python train.py --n_layer=10 --d_model=256 --n_head=8 --n_kv_head=8 --head_dim=32 --d_mlp=704 --vocab_size=4096 --activation="swiglu" --norm="rmsnorm" --norm_place="pre" --norm_eps=1e-05 --positions="rope" --rope_base=1000000.0 --rope_fraction=1.0 --qk_norm=false --attn_scale=0.177 --bias="none" --tie_embeddings=true --parallel_block=false --init="normal" --init_std_qkv=0.0408 --init_std_o=0.0 --init_std_up=0.0408 --init_std_down=0.0 --optimizer="soap_variant" --lr=0.00411 --beta1=0.95 --beta2=0.99 --weight_decay=0.038 --lr_head=0.0106 --grad_clip=1.0 --warmup_steps=200 --schedule="wsd" --decay_fraction=1.0 --decay_shape="linear" --final_lr_fraction=0.0 --batch_tokens=[65536, 131072, 262144] --seq_len=512 --doc_mask=true --train_tokens=723200000 --steps=5784 --dataset="wikipedia_en"
Each number is 128 + 24 x the weight over the matrix's rms, rounded and kept within 0 to 255. Layers, rows and columns count from 0.

# layer 5 attention output (transposed), 256x256, rms 0.184, rows 8-13, columns 0-255
[[182 149 114  73  97  91 130 125 150  83 110 115 149  99 158 103 140 122  97 115 113  72  85 105 126 175 108 127 142 100 152 122 117 135 108  90 141 114 156 130 103 137 148  95  93 125 128 139 158 139 134  88 152  99 121 171 147 135 104 161 133 111 131 140  88 132 138 129 148 143 147  85 125 124 119  83 138 108 160 122 122 153 192 109 137  59  93 133  87 105 151 132 133 148  93  91  79 117 127 138 129  80 148 167 143 112  85 103  50 124 112  91 104 164 139  92  97 128 167 118 152  80 137  98 104 148 117 104 136 119 135 145 109 104 150  97 111 129 141  95 106 104 133  91 145 117 131 136 130 129 147 152 155 117 130 145 120 168 160  97 119 140 168 144 172 129 155 119 134 130 149 102 109  94 126  82  78 138 156 114 161 125 133 120 180 162 198  70 127 106 163 137 187 118 142 127 123 162 121 108 110  80 151 142 151 123  83 126 154 149 133 138 131 122 175 133 119 143 136 133 145 155 133 128 148 133 165  71  95 126 134  81 119  75 136 134 124 135  94 129 135 184 129 132 144 129 158 122 134 113 109 122 140 156 118 127]
 [110 100 134 108  94  93 163 168 144 120  97 150 114 130 185 152 138 180  97 137 115  73 157 141  80 120 127 126 129 143 170 160  93 120 118 126  95 193  84 109  89 116 153 141 106 140  99 147 115 160 155 113 115 125 154 117 107  76 154 133  99 119  96 142 101 113 101 149 128  73 164 117 132  91 143 137  88  97 147  61  91 154 143 151 119  88 121 141 126 139  95 150 146 117 133 152 153 140 103 138 117 177 131  75  97 153 119 125  92 135 156 163 128 131  91 162 161 132 163 116 152 144 183 131 109 149 149 101  84 124  88  96 172 125 126 132 159 124 108 127 132 172 125 128 180 166 122 146 149 124 121 110 157 105 128  84 171  79 140 106 111 111 108 140 147 139 105 115 128 153 135 145 147 114 142 124 106 143 146 122 143  82 132 117  98 160 149 110 118 143 132 107 138 126 137 166  68 124 100 136 105 149 123  93 162 123 138 148 108 133 147 134 132 148 105  89  99  95 116  59 153 108 116 108 121 124 158 117 160 106 120 111 103 117 118 139  98 114 128 130 125  81 155 111 123 145 137 144 125 106 111 123 114 144 102 156]
 [170  93 123  92 110 119 119 113 127  90 137 117 124 124 115 147  91 123 142 120 108  66 176 132 122 124  93 146 137  92 146 103 168 112  93  87 169 158 127 120  94 118 184 137 143 140 105 118 142 137 148 103 136 141 131 131 118 135 153 147 165 144 147 165 106 145 108 134 140 124 189  98 129 159 181 158  89 137 113 146 173 134 150 112 165 120 125 155 182 128 162  73 134 127 193 128 126 152 146 135 140  90 104 126 107 162 135 171 127 111 178 137  98 115 118 115 107 153 136  97 118 122 131 107 130 138 195 109 170 115 134  94 135 174 128 123  88 132 193  98 138 118 179 151 154  99 154 144 130 123  69 138 105 194 141  71 105 127 132 121 118 146 137  81 121 150 120 141 132 134 144  81 130 138 109 134 115 130 151 147 119  95  99 143 186 193 149 134 134 159 115 156  64 174 135 124  93 128 143  78 138 141 122  97 155 102 160 106 158 108 121 161 123 167 128 115 100 102 156  86 122 159 143  99 175 186 138 115 123 126 158 176 152 171 123 115 187 115 164 119 101 111 157 134 107 112 107 171 158 139 116 106 129  59 142 121]
 [172 134 161  68 151 125 133 118 157 162 124 145 103 163 181 159 135 168 125 150 135 109 143 149  94 123 138 148 143 144 170 149 140 153 130 131  98 151 132 168 136 179  83 143 141 122  95 104 129 166 134 176 105 101  92 115  97 137 119 130 116 103 154  58 144 101 113 122  75 144 144 155 115 163 130 139 132 153 113 152 111 102 102 149 141 103 149 124 110  88  83 133 129 162 137 165 157  98  97 159 139 137 169  95 162 112 102 113  93  86  89 138 106 217 165 163 104  97 129 132  98 148  87 131  79 168 101 125 107 138 119 156 144 142 171 164 115 111 114 136 120 126 138 133 127 167 162 143 120 149  69  89 122 131 183 111  92 164 149 128 196 104 117 137 144 154 135 103 134 118 123 113 120 104 150 115 148 131  89 141  96 130 131 119 148 175 115 120 112 146 138 141 112  90 100 144  83 154 135 115 131 179 126 145 146 136 109 165 154 119 149 124 118 102 130 149 130 149  90 114  97 122  89 101 102 117  93 124 132  98 139 111 128 164 117 135 175 111 112 133 168 111 119 101 105 137  90 110 126 117 112 135 111 131 124 167]
 [164 102 120 105 146 131 139 146 106 139 123 144 133 140 125 114 163  93 157 116 122 109 116 108  74  96 140 135 120  88  91  98 160 146  97  42 118  99  76  99 124 120 134 149 170 134 100 115 138 125 149 130 129 161 155 107 155 202 117 159 177  79 116 161 154 120 116 158 141  91 166 126  89 118 100 154 107 142 127 103 163  99 115 104 207 113  98  91 151 138  96  96 110  78 107 140 125 128 147  88  70 114 130 153 128  71  73 136 122 169 150 152 147 140 121 137 149 101 107 124 122 146 123  94 149 153 145 104 139 109 129 141 144 121 149 170 139 103 142 118 103 138 142 148  83  87 128 130 121 134 160  98 107 115 126  97 143 110  91 109 153 147 144 130 128  96 116 134 117 183 139  85  75 120 133  82 151 143 160 131  76 126 157 116 141 116 134 128 149 202 101 133  96 120 152  89 124 168 142 123 167 124 134  83 127 115  94 157 152 146 143 118  88 150 125 100  94 163 112 143 161  98 131 126  86  80 170 206 142 145 113  95 101 111 109 113 134  83 197  96 185 123 143 131 121 148 170 146 156 124 139 189 147 133  74 128]
 [186  78 157 114 167 147 141  57 113 130  96 119 109 120 113 146 154 124 155 173 138 120 136 139 143 152 120  98 147 158 141 143 150  99  92 128 101 139 163  94 111 121 128 146 109  84 126  94 151 108 113  91 137 150 118 132 121  76 186 134 132 100 151 128  90 142 139  61 167 146 131  90 142 113 114 120 128 175 147 132 120 182 167 117 157 109  97 106 121 129 121 196 108 136 141 112 141 141 141 134 121 167 113  99 131 115 171 140 121 171 142 160 121 130  92 117 133 165 115 144 153 119 142 111 105 125 149  85 125 100 127 116 103 124 152 148 103 125 102 134 101 140 112 153 129 141 110 133 108 124 131 101 157 155 108 109 152  87 116 157 150 133 152 100 124  94 109 133 163 154 134 141 107 129  82  87 113 147 136  96 151 121 149 130  84 138 136 127 120 139 162 133 130 158 124 116  99 119 179 114 107 155 111 149 140 166 148 104 109 104 158 128  95 140 137 128  95 148 142 119 164 112 123 153 171 135 118 166 163 119 142 134 132 178 124 174 167 137 111 120 106 142 169 122 114  87 109 138 144 103  88 119  76 118 157 161]]
# layer 5 attention value, 256x256, rms 0.201, rows 9-14, columns 0-255
[[155 151 102 144 135 162 132 116 125 152 139 124 137 147 122 153 114 161 101 101 165 149 134 133 134  92 116 119 109 113 137 120 127 183 162 117 136 134 150 150 126 118 181 122 162  97 154 117 128 103 150 118 137  86  94 147 139 115 126  84 134 154 134 153 117 146 145 130 122 167 109 143 139 151 136  88 147 145 121 142 126 133 114 124 147 136 121 147 144 100  97 126 136 160 133 119 119 100 159 180 132 150 117 156 113  91 108  93  95 133 116 143 115 101 133 111 115 115  85 118 141 101 112 121 154 122 115  99 144 136 116 134 108 151 145 159 104 122  99 121 126  84 149 152  99 116 111 118  87 109 101 140 126 148 129 165 133 119  97 157 129 136 133 125 135 142 128  80 123 114 124 102 111 123 134 130 123 112 157 168 128 107 141 102 127 124  90 160 133 116 151 126 157 114 116 106 118 137 128 127 134 107 146 148  96 144 124 115 134 114 122 108 163 115 152 130 154 140 151 168 145 121 111 152 135 162 105 155 115 109 129  91 163 126 160 128 143 133 159 122 121 139  97 142 133 108 110 125 129 130 119 119 100 121 180 122]
 [119 118 118 134 152 160 140 119 117 133 131  99 133 117 123 106 137 182  99 111 132 142 113  87 163 134 177 112 155 136 131 124 124 163 124 154 162  80 102 165 160 126 102 120 156 156 141 108 138 144  98 134 141  82 117 144 142 121 126 105 158 180 117  99 139 116 112 146 102 119  99 160 112 115 121 125  85 119 166 143 125 106 103  97 101 115 130 152 112 127 145 178 130 111 102 123 116 126 116 127 117 143 129 130 114 153 110  82 116 136 125 142 130 137 113 122 143 128 130 139 122 123 125 129 121 104 120 166 127 137 130 151 135 137 124 124 127 117  92 153 123 109 116 108 122 158 108 120 142  91 155 127 126 102 137 191 133 123 153 110 146 141 128 128 135 133 102 154 153 157 128 159 132 120 153 107 131 116 118  94 143 123  86 150 113 114 143 129 121  83 132 102 157  75 167 139 140 123 111 134 139 139 111 172 111 152  86 145 101 142 141 122 175 122 129 159 171  90 108 121 123 145  95 106 109  93 112 155 122 118  99 129 176 103 167 139 143 126  87 113 140 134  81 137 135 107 129  90  80 127 141 129 115 185  86 109]
 [109 160  99 208 124 110 154 139 155 123 116 120 146 133 144 124 137 126 146 102 160 114 107 104 124 143 108 130 128 129 105 122 138 117 117 121 146  99 131 133 143  76 145 143 159 120 128 129 116 111 120  60 167 111 129 132 104 140 156 148 121 126 155 144 106  98 158 102 140 107  95 107 148 124 132 142 124 118 142 114  98 115 135 123 133 113 114 121 160 122 155 133 107 107 149 117 111  92 148 138 121 134 136 124  84 137 165 134 125 136 135 111 104 125 132 119 131 132 135 118 135 145 159  75 173 128 154 124 124 138 149 103 142 138 108 133 138 133 137 130 129  91 126 124  98  83  89 128 105 114 129 157 111 126  96 156 126 116 112 124 131 129 173 100  87 135  88 140 133 153 125  88 126 148 119 126 107 130 136 115 130 107 109 152 113 156 126 137 155 160 153 156 114 148 126 155 152 120 156 126 131 136 112 102 173 102 146 149 122 140 121 118 105 169 147 155 120 167 154 124 167 141 137 145 153 170 135 135 122 142 124 142 150 139 115 153 140 120 130 125 134 113 127 135 120 153 166 141 147 138 147 162 132 113 163 125]
 [123 138 104 130 113 130 125 115 137 120 145 172 103 141 143 138 147 144 100 148 131 124  98 131 138 154 133 158 131 165 142 105 101 148 145 136 148 120 175 120 172 129 135 168 111 154 133 167 161 139 142 172 152 147 109 131 113 145 120 135 113 157 118 100 106 122 119 119 116 117  87 112 116 120 127 146 133  88 105 113 101 129 128 142 113 127 105 123 128 146 134 151 132 140 131 176 119 117 101 147 140 115 164 139 141 151 159 115 136  82 141 123 129 128 125 121 133  98 158 177 138  61  94 129 135  89 127 114 150 123 146 144 146 132  83  96 117 115 155 137 154  80 171 116  88 146 109 114 131 151 131 135 136 144 146 162 114 119 169 145  96 144 139 148 133 141 127 136 103  98 110 154 139 137 134 108 109 132 135 167 129 113  99 146 100 115 126 163 103 144 133 144 139 138 122 135 118 124 111 113  88 115 131 164 120 108 112 104 118 124 132  97 148  78 112 148 156 128 127 130 108 156 107 123 119 150 174 114 144 122 100 108 154 124 166 113 100 103  87 155 170 122 123 115 141 131 140 109 164 154 137 116 132 132  89 121]
 [127 135 100 105 102 102 139 158 149 131 146 138 127 122 118 143 132 154  93 122 115 122 143 137 112 129 122 119 159  92 126 112 111 173 114  95 130 123 134 159 174 158 108 128 119 141 125  94 100 117 107 121  91  64 104  97 139 137 102 110 139 131  91 117 147 149 143 145 119 119 135 153  91 143 136 122  89 121 129 121 112  92 121 110 148 155 118 137 139  96 125 144 149 156 133 109 139  95  87 147 138 128 144 140  97  93 131 138 116 109 111  98  82 105 143 118 124  85  96 124 120 141 160 110 143 126 137 134 123 144 114 119 137 184 137 125 163 129 106 116 107 113 167 120 112 133 133 113 124  99 117 148 100 134 140 126  92 144 111 113 145 128 130 136 130 154 141 110 121 120 125 138 150 148 140 123 135 131 118 117 129 112 112 133 129 120 141 137 132 121  85 132 133  62 119 120 133 117 138 127 104 111 118 103 173 120 139 146 109 139 111 120 147 137 129 124 154 128 110 150 131 137 147 101 146 123 130  93 123 118 135 115 131 121 123  93 110 129 119 128 146 139  89 143 108 158 131 112 112 100 159 117 182 143 156 118]
 [126 184 132  97 120 150 152 119  99 115 105 103 126 161 120 120 149 158 110 125  98 135 133 119 116 155 114 112 120 118 104 140 157 184 113 128 108 124 103 123 121 110 109 143 160 108 105 112 133 144 117 131 148 146 139  89 125 122 115 162 116 148 100 165 149 134 110 133 136 121 121 145 146 135 119 153 150 130 133 108 116 133 169 158 138 136 104 123 131 103  90 108 130 118 124 122 146 133 136 137 113 116 134 128 141 123 115 112 136 100 192 150 175 119 137 133 116 132 162 104 130 129 103 108 138 154 156 156 123 134 147 158 147 118  96 148 115 137 129 131 162 147 129 102  98 147 128 109 135 125 147 121 117 125 133 200 150 102 180 137 137 134  97 155 101  92 127 179 115 130 136 124 129 153 112 126  94 123 155 163  91  94  97 146 117 130 144 115 117 105 123 119 108 100  98 133 123 150 129 150 161 168 141 102 109 133 112 124 143 122  88 129 147 158 105 155 106 124 107 115 129 154 117 128 111 114 106  96 118 134 140 107 132 141  64  93 185 126 134 124 139 177 149 106 150 117 117 116 156 109 114  82 183 164 132 127]]